{
  "hidden_act": "swiglu",
  "qk_norm": false,
  "init_std_o": 0.0,
  "lr_head": 0.00683,
  "warmup_steps": 475,
  "final_lr_fraction": 0.02
}
Each number is 128 + 24 x the weight over its row's rms, rounded and kept within 0 to 255. Layers, rows and columns count from 0. Numbers have three digits each. The size before them is the row's rms in percent of the matrix's.

# layer 7 MLP gate, 448x128, rms 0.0845, rows 176-247, columns 64-127
097:139145144078119100114118116102153168082135151098102156123133082152099138159103157175131104092131108137131124113123095126109122127166109121107113161146078111121126166102133139135184163141149111
094:132160159128146101148105109120120132093110159137149173130158137118127120157095153143115109107124117110169126094173129135140129144147105103180126129130155106124087189171129170164137105105127114
094:107116133160113136100138163159143161149175116078103134118150110128119108078140117134112096117180130105127091152107173176133103112114128130098121134207129141130134115116144121129101139175129123
102:137137119125124172131149137110115143162148166134160142137167137097112124131076139108081124112101122162144142120182111138063132150109142123149160103135137150106111130153131156114112183132123144
096:154126131161149159151137122153129148168116108099117123174123149169133138121170106111118130106122110067155115093178115086100168113102144096165140143112125128131132157104144117080164123121128129
095:108087124141130128142102135084108129193146111130085103169118134146128140106108145109139143150120128104093128097094125106126089151131095157124128085175162130110145102172160130172145120122123118
103:121083150144132108119142122127118130146131137122149152102199111156134150092140141125113098109107126138119151094147128144162170131145148097159117108108105123109096140114141113179122125115155130
099:142067123147144152134108152144131098120130156158135156141099065133130098116136117159143166097138120118129148131125089108106135135147084113132103109121177090134143134154134091111080119117139113
097:183110121136155158157126142104154109122143133144129116130110116107098165145132135123137122156155144146150112107089118124160158145111157173109136118149157129140127140131101116138111076131136111
101:133161141127151153172111105152142085141173112185105096087161143134085095126157117104105116136134171104118120112088166095115183132100130146112117088133144139175095108119119140138109176139167130
096:127132080122153134098120136097142145154146113134141135135160161072098086133131122105090140116139083144134185110128085101135128155155098101111115147138130169124180142131150151147163122133119101
095:135126080097105109147172121125142126117153110113115135100152101159156149157139173126097141129121126113151150112144133170127116125132089148153140148163100101102121163142115160151149149180137138
105:135146129152100169101130143128141139134127127129129165125146126114155132150093101153131110117088057117170126113084117106139175153103077110076153109166086099144124124176160155107118121168132124
116:114101121138168095111144143103107124158136134131113091138134127126099097097114129107082150156106109119085134130124179115133092096131108129109125126142132095101106098131127091134124129140148135
112:088104147158140135121162137120134137153134133121134132184082145127152136130133115159118176140100086110130105124113129172150134127127118108147174090165135170130130134143100153113147134132149141
101:096148158123102134148190165131124134096113122098084154143099135124120173146127112108108104135107143116158138155139164161119101110116176138097144157106163147140137104120093146159165162161128126
102:119126080121112132130147130174116116112138138099123131169125158153156130092128137078101136156107106189105161111110136115152102137132151112137130124103078101153165129149116164128139139164126154
101:130178124157141132148162110150143138124102100152117082105177074126110111102124143124140117142117098125151146120094131133108144118144126169107101157174140102100104133148076087133145142122121148
098:104133151097167143135167162139141081095107119099143121147156120107107099115106094176095136136115136138163130096086121143131099126154137086112119126155173135130141147110109109148141129135145074
099:165131161131092087138158135153112106100132126106103149139103125167132114116153120138140152131114163115120128146091113146103114105113120160176061098113172138124148123115168154117141103138126096
113:117144160163128167147107143190130124202159118105156121107131133161120109073107097128121093107107090087128189127142136105136139120134107125132152174148107162102136132112102119147127114128109088
108:155125156127124147152173147062138175132164141162115105134111112084152132123137120128130133093123042113100132134177123099124114146120118125105148157182134146132139117094138133111113133155101153
104:121167138134109142138126065175148156124131098139156115124122149116093139077115126108163134134157127124100147111140137144084105134117121128145112146163114152117134075113198151117148123117119131
102:166117155121155151178140144095150098116155108124171122138097085129115131151084174111158078098142104137149126120132130141147129141120107133140123154115118145128090172086131116146128155118160084
098:087143142083145125143125147160119136130159114100142068149121150132077120136123127077134115145142131129085130141125133148160112124118074129145123165128121122109123169091162101146143119134140109
104:122130125114118098126137125122089139175126122169111131128154092138155119109136123132108101135115107147109176107111117108136123118126128119138113124136098106149103114109168178129148178062116139
103:142156089099144179119149096116144146161140130147142110156125108144128107095137137109112147086160071129114145148141149092107108109143136132138184111135124148140159152151113127168138051119151129
099:089163146167109130163145140154108149161124136101118101144137117092155158127154094087138073107111124153143132107137144146148141126132112154102120086090150101111176147124131160115150137134141117
103:103089169167117115145121185106106091141130134080163124123158106162126125118138125105114129095179178123126121104121143148124132148093130139100145091137116142152148103126136103087157099105112091
092:133150134163107146108112119104148142166137155077148154141134152160147101156120145118123129127092147097080155114120125130142163112114098163156113123123124125144087135122152152160139101101097096
095:069088089123143174162127127081134121144143190118152150143119073121125150130137139114113125111139116106147188127133120145155101098098123152119114119128124161164083147140140131162104111146135090
111:102130120100160119132104199140122135177170113073142145153127118107113125094140109111115149099124097114116171107154125136132129111137146141090156116116108118107113138172125079132136124101156141
105:101143131150092138138156126144148154125167153123159149114080095126114082130126129133129112050130095123131141124148171143084122152155105107126128154125111108123115114160122082156146126129091136
109:113155123170099124122145121109094125138202138141111131126154122105119125109137167171130128107130054086122157104147101063138146114125122145118141152119099125066109126089105126126117119145177120
100:132149120168152136141110131099146188136161110117137163102132154135127182122129112121180129135162115067123159150098109126148143147124099145126101156132086129144152122133147143143107091111101141
098:177112124125197108121124119132135167151141178117145136087082108126121113163154149117131141087168145109141117116116163106137107172130101092120145135145132120101140127116160108137074140149119155
093:150109118129114127132152158114168185120129077143113142144121118146113139146082111149142105177116149142113134124120108129125143121105109186121104137142084112156125120092166183137139147107083085
098:119107172160179185106092108141093135137089128141147150135117125131108124114162112109125127103153135171134135107142142163116107123146119124103098081126119132150131176131118151131110129099163114
106:107133114174144129116121155109131136164098087091122155137093131109103088122101130167121130150091116099165153142123108120132143127092088096096103146127128150131142093116108128139151128116123116
099:130067128153169127156124129103123112122110136165139162153116138118125094085132141104153131112118134102122166089128129129162094146151142101124139095169109157134094185120108133085144098115131159
100:098086112159133120136131105108168140147145157147124132157121118110136125119090149107153111122099136163130197144136151104077120112161107180149113163124130151141143143163154096168136148121128138
097:141118139149145116076148138096074110147118133065154138139165140188170117109130182157151122120125112168166127097143121136138109150113107140128158098139116125156101095143135106128101151165129108
099:135123121095134136108121152109112127140105120167127122113126159147139145144098132105090163156087117167115193124171101111110070144113083140097153114119156154131154149114093155123128113162111164
090:116117130117102099092142126109109152157128151094164101079131159112138132117116133102131118143102116093131146119155176144168109103133097112155118157142189118104104148129118109135139126109090099
094:163161167134181164100135128126117124119136126126106115130129106136156128112106138148124122110117108108168113094103155082110167142087111139112115130114142163108108136111151160107124104136140178
092:172126129150087148112125087115149115175192137111108135145162145109141140117136116112128122129100133135113168107120088138090154168185131159140113137112138126137128161137156101109160104116153154
100:145086104118093118146113167145131128059129071147179124160092158106103147103193139120131112092188151108155093142115097115087104161136160170136110133113117134102121096147128115086134118153150140
102:118113116171188176152143160136131119173148174132148134154148128158116116142113149126105095138100136143104126130121165118120137110162140101102154181147115121117121124120129141128161131116119126
104:103140127152138150164109124075110118138167112143097152110152129158103146107116095096131121137080126127098128148155149061125156117141173118140117137159133148135141129103145157125111117100108124
093:158100124081168122128130162133098123119144101148137098115100144147137155132128091130124070133134143129090146108121124150124118157148092124133125125153180156163188126128106112112114122176140126
106:118123151110117142151130144116122120158161127128134123110098106171126118101122111054136102104093121159120169094121097151121140130163140143111145108101122136095132131103123094097193107104145145
102:138104126171174116096145163124167116142161162127134130114103142122133139162162151153048131148160137154137118115121126138131109149152094102147135078149118135126109141170146118129118164081129150
102:101088111130154135140195141129160138106125116126122179133094090127139098139137122156133137144085142152151147142144122151107139103126145107122142125167135145076125147166141156115155131142100098
103:111101180110141143128153136160179160156099120127139090105151104173137104146121111121107159155144126137102142122150152124107124133114109139113115115150085137120124117139177130111158127107100145
094:096142172107097146159150134102077151117145126147077144092125173111106139137114167151134163128128137126141134124158141112121178169135132143078121152092150111128154129109133167141139145133128075
099:144094106120134132125067155101126126129152118143165089140133103150151092124123135089083124117088116132119130115119120137122121115138131098124131149165098147154134140146118133188127091148166133
100:133089126148130112144105115141104166083128147120152104109104123123093084097136127111140155071118091132115152092118150122113120107133129139125147107161099159148109105098156113128153177155131133
100:145142106115192148124138135136104139130140097122151061104166142141151137135138142124142126138103140187116149111114091143106150153106173128145118121153138118121184135154127162122118099125116106
106:114175127142138141160134143138086140120114184147104112126101125162118099158119129151131073156154098098097130082138087127174135118111092144111131142109107131152168122150136139086097163128127131
107:116090153142134174089154126168168149148126103130119136123100142110145150094110164147119125122132123127121113126117097113131123154176091115127151129124108126081085114134114130109124140131047135
096:124067109157141121124186118140097099115155125104097137097151107150124146151128198128112144126171153119121125108127154104154127137099130167139146151130083150079123111132129138098162145160153136
098:116149102156131118132142137126141127117101136117073127120123140174137151084123137169111103142154103082136094101131126148108097102122132109117136132123140169116167099138141185121126127137110149
099:141162125122157142132138109144087099100127142115131158141105116182142115199080109109106118127116122158108126157126147117112125141131129109066107107127136159133136107179129093165099118127096126
112:096118111161166120140167162118097122167155150146145116165112085171087130118085133131087142103133122138125193110114148099114108127134102160144128115148149137113100086114169089120150130140131090
101:111117151116104119128144185145138171156087114085135100127118102115147129089151155082133127070130085159148156118099134122119145122096125153098137167119128147160114142107140142135099178130096091
103:112148086127130091166137136127157117155154108145136129127134118119112129167140123090159129099118081103125175052100135084075123147139123106109106115113086107124178095107140142125146110120127112
103:107137137140113104154150122127132100103107116168102137135123123101127129069137139189141117134144075120114133134096096109143166122117117189113124179118101150116140122118125161096172138111114072
093:196154137088147130116151169128127145135118103156099121112116119122110149095097163115153097152106152154132137140060131155135145142184113116146127152109079130132100129096131134153138159110169117
097:131130112118110079122149163162106112162131091168120109105111158150131110119104127149133071164117138112122124102155131111157121108109132136116088133144103102091110147127178107133152132169171114
104:136102133106125125110116120127081147125159099161201133159106146124118117113177129136108072118145138157165105103180112143119115167133104132122118084091138113129103135146094128145092099141107105
102:131128153111103106119094147096141198108124126136120163158162133132128119126146128127115132113125103128181146110100137079129119119115137191148106106145136101121124101134114133160096133147122110
101:126110147138116141112132112118098131113126108101103105088122131120141101110146117104058124098099165125170084100094103138129107165132119123118116117150136103086160106136168150136149097098102166
# layer 7 MLP up, 448x128, rms 0.0836, rows 176-246, columns 64-127
100:123117098091147086131121152093121126133097119163135165168123133114147122167152134126150118173122129109157085157166135158182091120150157122115126146100097110109130119097133122103171147155138129
095:139153127110094083130118133137126152154156140120127114102129122137184183132092107124123136113163116110114141112140148108176160100156153116135123099114092189106100156131175115139119120111102142
094:129139066087160087152117168110166124128168112107143117139145122135137130126134121122164105083107079113126143115146111080135102131102143135122157127124099183163102157154115132133134174128135132
100:139158155148143062129123103074154149078041086093131109132102108137143167112149125105130128125082128118105144127139123137100154128142156129128119096187185164150160114146133122129091112177135117
096:148061135141109133121122106141124144161132106123169136169127115123102141089129119140109128133152138167145103172111125110146146167141182144130137162144153151137127113101109141117104139165076137
108:142146160125182150158152170123147123131146132109111163112072123116086163102109119156140136107109101131142140131129096066108143128133167154134178146138099130138134112086120131148145114142159099
108:120146135151152106114146111165128147153120156181201136126167141134122116129135129156121133133135137118132125080124106152160112153098129116140102139115125125158184148141161122114112166099106119
103:125175110112105131126136149109120123161097113176188110121068147148128151115114167148118131090156159135139150085112104132116152156092107111148111134120143133112108131130161118138153161170144135
105:107101154124120146064170125126124078113124187141131100087112120119136133100133152132161154126111137114182127133150119151081116130130145139101143131142113106098139114136129158126142129120183091
101:087116122131103160126118050135165115195118127115092087139118122119129110074120148115141127125119103121129144119121126110147093143104083142134124125112161117122126140138080133140129154136124125
101:190116123166126097147143152149125135138100093129101148115055100110123112145105120129095141176145105139142138155078102121154156161084145130124138121099102135153150105133136135175124119106133165
093:157158115121159120146110142150119116149081097120129129102186133111115145138139159184119126158112082142097111115132148129148156141140166112153117131090103129110126097092122106136169159120150141
098:142155164150105126150098162173110136146122158112083098144115158136139128139145155144117141114126130096067159148144132112065105097109106147096130133105138105134111120153118132105133163173145168
112:176139143112135083105164139127095136136152124144132076113170142100122127074115150132130146162162146136119134106115136133135114118120091144155100126149113120108124061105123125162090153125174146
108:137089117134136173120140134095128107104110126143111125116139098137129155132127126119118102129157124111094121132094087119092101119131117098172060131094129138122072108063158100171108120133134174
097:096144095141171138095115116088063101125075134162131121124143120136107112089155125142132127121129105105137136125143145105116110133157136136108141140136109123136121142146086109128132143106114148
095:163103104134125141115110131132105119177110142100177143173068141105133095122149113129064137106125144096129145131095079117129122127145104142138116097106102177134138106114076142122090122181125104
100:115106130131128112143138122110137127085151140089125101117160143095158172133111140100145144121142121075140138123112070137117144105134172135095136147163153127112125130165103133100134124119109127
101:104164143114142126136122141146143171143130135167110150098119129131136150142116123110158174092152133102163131153129105128123148119158099116176117163136120114084144151139157143158133104139115111
094:124130134111140149101104107131144123105117111126111130129096130129078123120160124183091116127142153124114154149147042131136163142121148137125127113154110141120121124137162126187143119140195121
099:135135134134153129132169106114138084099079105095131080111132108088143143134094173108127121145122066102116128128117124165132164094106104100073144106124112120150115093153118113121130118125084130
106:120112122111152152166151137143118097141153113137142106134126131120122109139172096099181083140111108133155145169172094113132124135115127126110130160117163119155153101089112129163124144142146150
096:144101179125146125134130130112138082138118151089147193114115115130170097158080154137122132100108064121125124160140145160097111132132118131124110105107125115171144091088117109073094105102180124
099:084155110108083131156123133162141117178109162133120127112146085163142151118104143100104117136078103085161138111167163127128156152096102116123135139097102135089123130149129170151119153076121122
098:138111100100135107136155130142133108145158141111152108155135157144154125157126119149154094086173141148107154125097178172104121140158104137139095102119117139073139150147135126137133115134155099
092:131090120137120132145209166111127119146096115131159139137137119089140130123133119107142092187166141118145128176139137092152114141119101172177142114118168165151145090136089108102150127119060143
108:098158084132141151117128090123150126142154104167141123078160123107129106117134159144112122144111130080128159146100196125142151133144149158104133114131066096153102142117122105128122143114168172
097:122124140152130068120112136112084113112165176153119130105124106147107136106152136128130113120142116105116120133145148123070133124104153114092114138148099160159118115075131128136077154163168119
097:138183114098123111138105115128155124140134141135159159149100127141145090150095125131108114157081178133105120155151100111091151088116122144102150112112137145100128122113113108153123144143143089
096:100142143130106128108132136108104128128045129134157153102133117123142143125148159111133121111074157125093149065114119074106127139115134117132122168137128094135128114142166131143122100166095092
099:124094087135083060163136163115092184102127127134155104125114116167145140096099120150125147138151111094151111108147202115169112119112142183124153079106171111105142114105149118124148100111146124
106:119106125100108128147124121133109169088153118113099143134103123142100132112105130180172094133153121149125132114156137095163133137095127118156112134113156116091100093083121133168110140090108072
105:152139165126172148123081130132105083090094121168122100152107147106122149113149127129105126125170078108163132114114122139112105149161142119173122122100152129117128137170126143161129156130126117
112:124155152126110125118108160124145132087159109102102121120121117096105164159077189173136096157162145101060109091114124121126122126140104156115165140144140120111127109152126108115136144124109131
101:068162116121114124145150106149120143131094139133113125131155124142166157103139101096146129141088121143095128167142148149186113126117151149150097107099164163140158066127152164123131103131132142
099:149124137136160132121131125119100170141173190101137167161146130144138087138141087123138139124125076130162163121108118179160139132144155122129151144125135114121185173136097119129102083136138082
096:098111095141127131147071086098113094141122114078129154084126125157148157126164118140115133116133171135116167128146070129124105137097125137121105143128127145113095083135128098106130150150142109
096:198092163174133133076095163121133122113145128136133092129124158146146139141155091103138133184108145131081145183138135120119122128141121129118139092097123093152142095115105146079149138179107101
100:151120141065114099136161166116095145095170146145142150102090105105118145147101138125138127085144092127146108094132137095131168128126138140146147148139142152147131128114140104113093130177134144
095:083100159149103120103121152219109118114114129110161146110146136139141156110151065116108135082104118141172130146162102162153134150113139155092123090081130117145125131119145119109139150139129100
105:126135112125120123116110116118104106132103117085152138104149103162143134132138123144125124180168178157125133147121103145112089088097144152098122134105101121133148101140160115145115079125117105
098:108124134098131122128165190132144071116091099148153138124168145138127139116106095124122133153116094120170127126118072099114131137108110157104145105116162154144126059130129147144155108142115153
096:117122097123135132146093134043148061154105127102127142135107123106178115134145105148143127146102146110081149176117094098104093137105091133132093127107144095110172100129154113132126067141140123
099:133127140179115126095157163131101108157161135116112151171133146130088116134082099126134147142085090134154136124119126125121127113173133107122149085093120125150164122152102135118134180144138147
101:114112117150150084113149156117126101168090124105137121096122116143119125104147128135169111118153137180107118120129117097143091104139132161114151149131099160097149128122086142108151128113145134
100:128093161124118077164136189156104117106120093120080148113132107091127165112134123154141128108180119136150086110128110122108094112131114149141100116127113135108118106085163151153161107113083134
095:177140099096130135110113130125132129136101133139145155125138067109139124137139135121126139171134124139100139169172149171147158125099151188094106115133125173153174114150088111164158109137078135
105:129120142170170149130182140164106115124113102114103179179170118138088099120098145143119136166138123110134118175103125138149112144132128165114168164142144106149126100091104121138108125162116101
110:132114098127110142154107130162144108149129141135112153145140101156128170102168126100123121173115131109107102125168107105087148129144097147124121142102150150094183129196125124136123132121140134
102:149130093139117148163176164163128146127152146099126153123151123125120108089108125144163135139138167122121118180100140106177146125132110112145101202147082187162103111122132127108170152114110126
101:125145163142126112128122129123138111138103120129124102163152111100099146109156124131133125110146125144082123114130148139144135147125097130130091148130117115092110103126114110121137105153099051
104:125124097155158155153130117130130100160141161130139108150138153183131105093099126110124121152124100121150136141155136094159164103103168151105148130116151127122132099097133128125132142155109133
110:138137124129171163148130161130074119141091165126122145136123085135184105169123138111130106146112133084099123145113146110139133132060138154144161117132098113112118095154092126155127109097157130
100:107155145117129145124148167087137140125180121119145157121157118125145107157128112130128121178126134136135084116066110141150096149147145101160146084112118129118117130185090165086103151122159108
098:123127133120134137114103120148109134138142189135157105133133128142157110110154134074136140106085098131097152106128144140113108112126075109138089189145124108114157087122141108114175183137138130
107:166125125134121154123093122168128127107116132160157168143142156122139102117117121140155113124156079144138133113135162119076120138106082106138148097101120150142155119141123145139097155144177115
095:167143091099139169102134153119126110128140179133074095116084123158106158132109134150139092190120121137110147139123155100113100174100136129094112112115129108090106133079110110161137167135167157
098:133102132122160117157069173124189152130135098100117098141146097148129164140129144086120125136102102165098121130109138147202154148110120113155158116152150101187137131111156183129149162139104130
100:144161119132127152124092138169098135145173141130147170154143135128086119149131076092124157121110158102080162120139126128105100112179117177178126137130165143124139128141161107117185107103136138
106:155113123107094153154159122129140170136137130143109094142075132110090164113135191107131146138147141127150075073147140130148129150164123129112172144132099156124127109151122083162151089097114147
099:136113094120096136146106130161156147136119133134152159094099086122190125149118109128140097107139159104106108158128123129176127109108179128129159114130164089136135126142138133107116068149158147
101:144106119144140137100130102155161106087121065134083113132093116121148109110134109140148110124130095103166117127158131064174152162146101118113130108136154088102139122106158081149123114124188143
102:175146107159116123096128097129119151143123116112128168109113143120140130191134144120128126085177132120106134076149139136125151131144121094117130129117075106111111154084106149168108119098132136
118:086150126105148130073121144141155103120152176117142125116127123136127130099128104146076138125119119171114166132102153132151127082109136162099148120146179139154152103145133162107139155124107179
094:167109106124073115100124126097115177161129154089182082131109133127156158181141113119158157148141107104149107094139079128095150128141084112142148131123095143136132116129095122092123134146108163
103:130109114108117132094161094122111172111118123123079179134120113153156138067126105165153114147146110127112151157110113108151158101126128141114187112101109150128168154158107152120101149141125136
102:074154120146091146122153127121159122105112124144149127125171097126066119095115082142159130103136122120130135149148182160117199149134089115091162137100135147109106121121122153105125088117096099
102:145109134140166181140108146168182122127127084156112150129118151120139137133109118111099156159183158136130117142091136126090157099144132090135145074126124095130158155133132135116097163082120140
107:092142123169097132135140162134115100120128133118130116114155143103130138114121122113126186048158148104152120112121104136128147112087144142153122100118144139135136101109071148141068091114120107
094:112111144086121134112140148146138120153135123089121158073155113142129137127093108150142131163161143107133108169130101080138125167184140162132148146113115116129170116121133127131162109116084146
102:130108085110170104154112143158092099170144114147117134168098127148121105171179123118157090119144135134140133101135114106103103125133128144153103109165159114120115117130085151107116169099073140
# layer 7 MLP down (transposed), 448x128, rms 0.0792, rows 176-246, columns 64-127
099:172089126145121078115143152150126100145118106130118117153131130155130135137152112098102133101141094145120138109104112144133130122110127155147138147108137127144117109144110130166050128125099094
092:107111089142162107136115115190155098102134102124154149126129133134118111132107122131122174072133085107148124076138167112086191149149135125123112107133105150143110138130113097127121127116099105
093:101110129156130054122121172127136079112112138150118129115171107169159129146160129160112100106126162165127124131160118120103095104121124112093152123123143107087116145103106123123166156118140125
101:131152128142116133140187138118133136130138128120120118114159145104098154115169102122133119117103155131098106139133153145119115160140151128157105171137130166139102127111138133124094126139114175
094:140124154157097121098156107144105117141135139113117137083127113099129175153108139115117094121136157140110131123154079111115140117111125145129146116200123167112109137152139107146148112093138130
104:115126177111148133184160136115137120096142125102114151186130112141135136109095093118096136128115123098163127137097147134126130119131097127111173147152114106150106114150161108122100133155083126
108:126075098112124116117118157122143139114130140095165088140204138117126114120109137166077088105124147147128140121168131143120123144145124146158110095101148193150091131127109134102107152121127135
108:144124121098095136136094129148130101114105116157102145093177148125091104156155151136150103152142116153130125115111109111130129131109151130128113107135095141121168111105123122108123112088125182
106:119149110134149110143114152091108136115151134150131165120133146108098088134132110117135144125128138128080099115118113123141161140128142133140142127136136071136129078098107135094157190101133110
102:132116128107145166131103142158087125123141116135158082147136121096113158128176122105129078161105145126182064126143155137113165150133181109109141109119108103122100127105125106115115141133133164
099:168121105151165165134122109123145105147133118167152103110106117096102109122149162144065121142124161119151121143097126129138137145099119152172113131074158144152107125094093156104176146128164155
095:136102107163112111157130134102121126129119136117106100141131132144113089109126164077119098106134131139140175143130119148155151112108109171127109139155156153139116133154124131164154092101129096
099:088136169112127155132153143138117174104077129089147152134142175147160126118145130131099100093105092110148161169126118123095133116102151136113163166127140116106122167096141143126184132158107112
107:130149099141117119101136133128153124104161136122133069091140109141118090103180121136102143152146138155115130082105132115140107100139124077149123132128126119086137103111129113141150109182136139
110:125117132165139092127125148160095093149149120145095108132091092131179123159118102116106094102101104127151081134125133157109115134148091128181155109128104096114134122097166080151110122142119162
098:181155126134153151134110111105146141144121114094131155110154113088104122107118115160102114146120090139124127142150092135101106165111099119155130158133138108087132172128165164125157115150113084
094:161117142130145130155131123153122092102129096156102102131139103130159164133076162115128135110122163149160104071159136150178137104098123127187087133128115158103096096120117126114114165141114102
098:145126161129140110118128190169109132122115159098093102120136136098092183157147138162117138148130107157107121115146132159148148132113111131111125113169127110111099155093094122125087135159134140
103:083130103154123163080075161113122107122126154149125152187121150093104138155130116109078142139093115113128093137102167125150097176143108111125124158153131098076138131143131082143155116127138087
098:118129120104096103126107166104099116141174115139128147162100074122112108127133186114104110149138127108118085130158154136133115134130113112113143118069112117134113178150136119103118134123168101
103:143095137131125102113146093151114147130103165151151100150153117136177090114155121158145128166100123146172145106134105148131170159153129114100123149107142144167113094126133105137069124162183141
106:130107098081091067090130155150130144135138114128106171125100123172136146107121120123142111139115115099116102128163110124100143106149153123118115140152143135126109125178125104116123170127089150
100:153132091085111126108160134130090145128094138106142103113194107125123136119124129121145156124111150150142088137148141105154134120129070154110138129138155105127109171106153085121125120100114128
101:143121115110131134142161126090098137120154116147126116115112136111121099165122151118192090118101118118107139125118120134146118143136117090134119094151132154108125159090112098100094142132159119
100:118119109108153171139127185176147123137131127104136126125134166113096118135099161098123150153141132134144134114125159147128137086123115149125120156147130174093145117128119144140146176115125089
091:130164117109112112110111140136166111148144128130130129164115172132142098128176155088139134118151104116108139154112178122123153132117132128119116128156111106159044112111166112095169164087111111
101:090147106133127139092125133122127129079087139159130136074090134124115109138116095112113117124139124179086127129127144130113129169160172077171133142152125104147126114109110112115130118120164157
097:156090111151104130140145171123102134139092113132119122103121162133155144142170095104169129106140119144093130148111137116190096161145105147138130117110125102096132147124133124113088158100121089
096:110101159148114087166101150131130075124147140128103136130104141127131141164120123134147094098111146153091109123144133105133143151094082133105131140095104130090121108122121098098150130134130133
097:128114119157166162133107112138164117119133105153131106173123060146146106142116102105066141142123191099097083088145125093117132139122142119109115096153100153141117108116158188136145127098106155
101:114136119143168168164143107135105153136132096118084136108109087125108093128146087126147156145138164151101131093137093100106127070168121107111141181157090179141120130153170129114133149156120101
107:120124098150099139154109148097131139149150088117170090133096167123141141135143121138187097149129104130115136152136143092134106104116113142101131121100154107112139101132166109127169154134119084
102:134148134155095118114178117136130123134154101122117147149102120134134129127187187155109076129119151092114117120110157131136154140100117115117151114179114153130123106137128136160104094086132123
110:119157103136127114104110178155124136127109143119132142106167102103123127127155144148095145110114131124106111161167127115081133103092117126121144156110094123128157125109114137113127162113114081
100:129137142163151104113107098122119173106162118145108123129151143097150150114136144091146160161126122143118148150119140115171083144144107142114113101171138139141135107116180150146149113133150136
102:124133168124097167145127101121143139122125168166143150115152128087155126113175135075155112127128120154149096138130129135117153150096104146119157124131134169155074074151141135191166122104183132
097:179151139124118118137109110129131095150139126112117157120114124136105098134141119101152095189120126120140084138132135124097131160140129109112157142126163149118138118117105127158092113096134140
098:152100125145103144139107139119135148112149181147125123138118103110114116157133117150161158110140117109104146134147111100101133082177121116149133156129154141142114121119138107142086143148129084
098:132167121136125166146093149139139112154146133127116131139163137117112110160089121090120151163119141124091117151104116105157130103168114130106143134156126114094093091104105071160099161109129115
098:154169137155111145105130150103151119122117155153145135138149157057144121145104127154138111089139134136108164156100116139156120153137099123118142075109139122174093154093146173148119095131135136
108:099141132114104123118145138134154079103110158092114095132094152157112136149135172163130122140115146140108118109113092149130165070109162138136155113134131120147161127095148128153069080139138157
103:111163138175136126119150123144140078166130147139135102128164117125093100169139130112142119135088126128115165103116097103090114116142070163130125128109139126149115138168122114154166108103090175
098:155100181123116092094182127169101121112111118142129110147090174124134101144157104112156164142127101135148100118147130155121145128146120141120143137132136159160127111128127098199130180122139153
096:142147122155145116116153171126160136129123161121098144122107109144059145127132132143141091122104110150134130157101101134126094146115112153125139109108092148109144120118151124154103116136184126
097:120128148145187083122126147134110178139091107125155118135107122168120151135096111114146130109141110135113128150138097129133110120133128155133163146143077115107141102147125124076116080122122173
100:144083153123133133112139124097109159159147157132140145160163167136149149133144135146136129136194163128145119133160143161128138191126172127133130118119105088120145156104069142114152095135133085
097:115150162137146105173074131161152104131136133105099134159135124107136102096153130138089125138136134134115110138115152104120126122130126143160156147129129117140128119072166138145081134171177135
100:141154126142149139152144152112121154140131141124122139148147094141147127114140162162161122138105116184129121122137130129163137128099137148127101167106134149159145126090101177135162082147123168
100:105102114116139181135151151158145145116162115127108165143110130172101099084114108160126134140128119111177091178101110100128108165155129129128166114124111137156129116144101126152149140109171133
095:133087141135103115101158122118108125113115112094155122146123143100137185130106124122110109125116163133149112141085133113115147135159109131132087097167125113134132096110103079140165106101150146
101:134134179152118151116116141151167127170134145177136103118134134121146152097123094132140134121146130108093167095153127160154110131139076155112127171145123106096101109175108133106115122140105121
102:128115162116177102152127122071121135101096134120122110145136142117138148112151156150082125183145152123150151123146140122098100137140100138158108111164112141174108118157132129121116114143165094
093:148117102144124139127132094117097126156114137104100078143136089109162092130146188150133087120124140130133157122095153124148116152119141126136119127104160116140126134160123137170126123096156116
100:138160134163106201152141085140131125147117143128109141138123139126130149139162122109164146114109133135127150143110124136129121115142138150142162149108180104133152113135129130182072131118143147
099:089118136125117156121145110123141158139143120146098105129101134084125151122097148131118156141105130139147098106116137137124145169108101151129139123084162087152153140083130110151113114171090091
105:122130124137132141141082082100137150126136124132119127122151137154149088134145143143105114135127132148178106098082123057140090139089093142134133083118126083138147120123139084100132119119128170
095:125111086117126090131153087128166095103169113109142148130155115134138151096108118122109101101156123130151137102151107136114137189134136107120133115124143156143080127169093154107078111164110081
102:121114140150123155134131117113131151107122141117081175113164124133141122100103105149141122120110122091139149145140135078108134127110133129108162148103121136123125109123145145183152112123097185
101:131143108165155125200117107129128137126156158145116138138168125148165132126116133152121108133136116136072154103135106098157142127107117128111118123114104124138119142193106123101123147095103130
103:141135132177120123111128143136104139129084115114152123105143130123122086103100140112088135131155174156149130106148078097132126134128108100114131104114101125128112145120130146130122084155121126
102:158111134159141142111135135120124150122120141102111099136100148126096150135148132115127128113123121107172098159168159149150126181137119139156098139134154126146130166135152100125201147113133113
099:135123130117143145105160133109144130119110174127098151140148130093156126157136088124121088163127133078124118121133139079143148114157120143134108138068153093083186133138132108135198137129145133
103:121123080113132128080114151094119171120101118186121137088170098108116075096152181154130104133132091103155163154122124129103101138125124100145096115142165085136150127117153155135152108119126119
117:169145132118102124095084104159144150145120132145136148149136166117158133152144134163105106114122115124151056208159091146145151154136165104124160098108131131114145127142111153113142157120115114
096:118097107129069106102118051129108165096143116119114117120125098134098102134162112154120123162184159130139098124158125125148073123134136159109160129112123110129104129134118167105087093112143114
107:110156169099152134125133130138133114146116147112121207107139131129121149123137168119156127154112154147106063124153139085139110132084126142149142133124121096152100110146143133101049130136140109
099:099113116083131143115135180166162127117137102111140136122108136090131092073132113150168110109130150136114138128143122154095163129112118137114149141098165130155110110114140182130109130168113085
102:124116103107088093119129170180113114116141161121102140148129131084170094145142120147076117080138119144140123152165113102102115146107105148125124156101100092141106117124117111122173176131105131
103:123118117127115126139119097135126156160137127174130096127158135142111139095132144129138118145139101127147148120105138142132122141144111103150160114106102107122132117095157114136241160151127158
090:135122085110119143169160118086122128089131174138141128205116074102119073123135143138129133117112139133128147122145141154091134142141109103151100114130169126118098120122101126126125126133134085
104:164084132146100110143107134106112114117128119123155178150144122114099132148130158115097151117142075141102127171163121131107141129125121106119188140119144110153093123122123134147141107120122151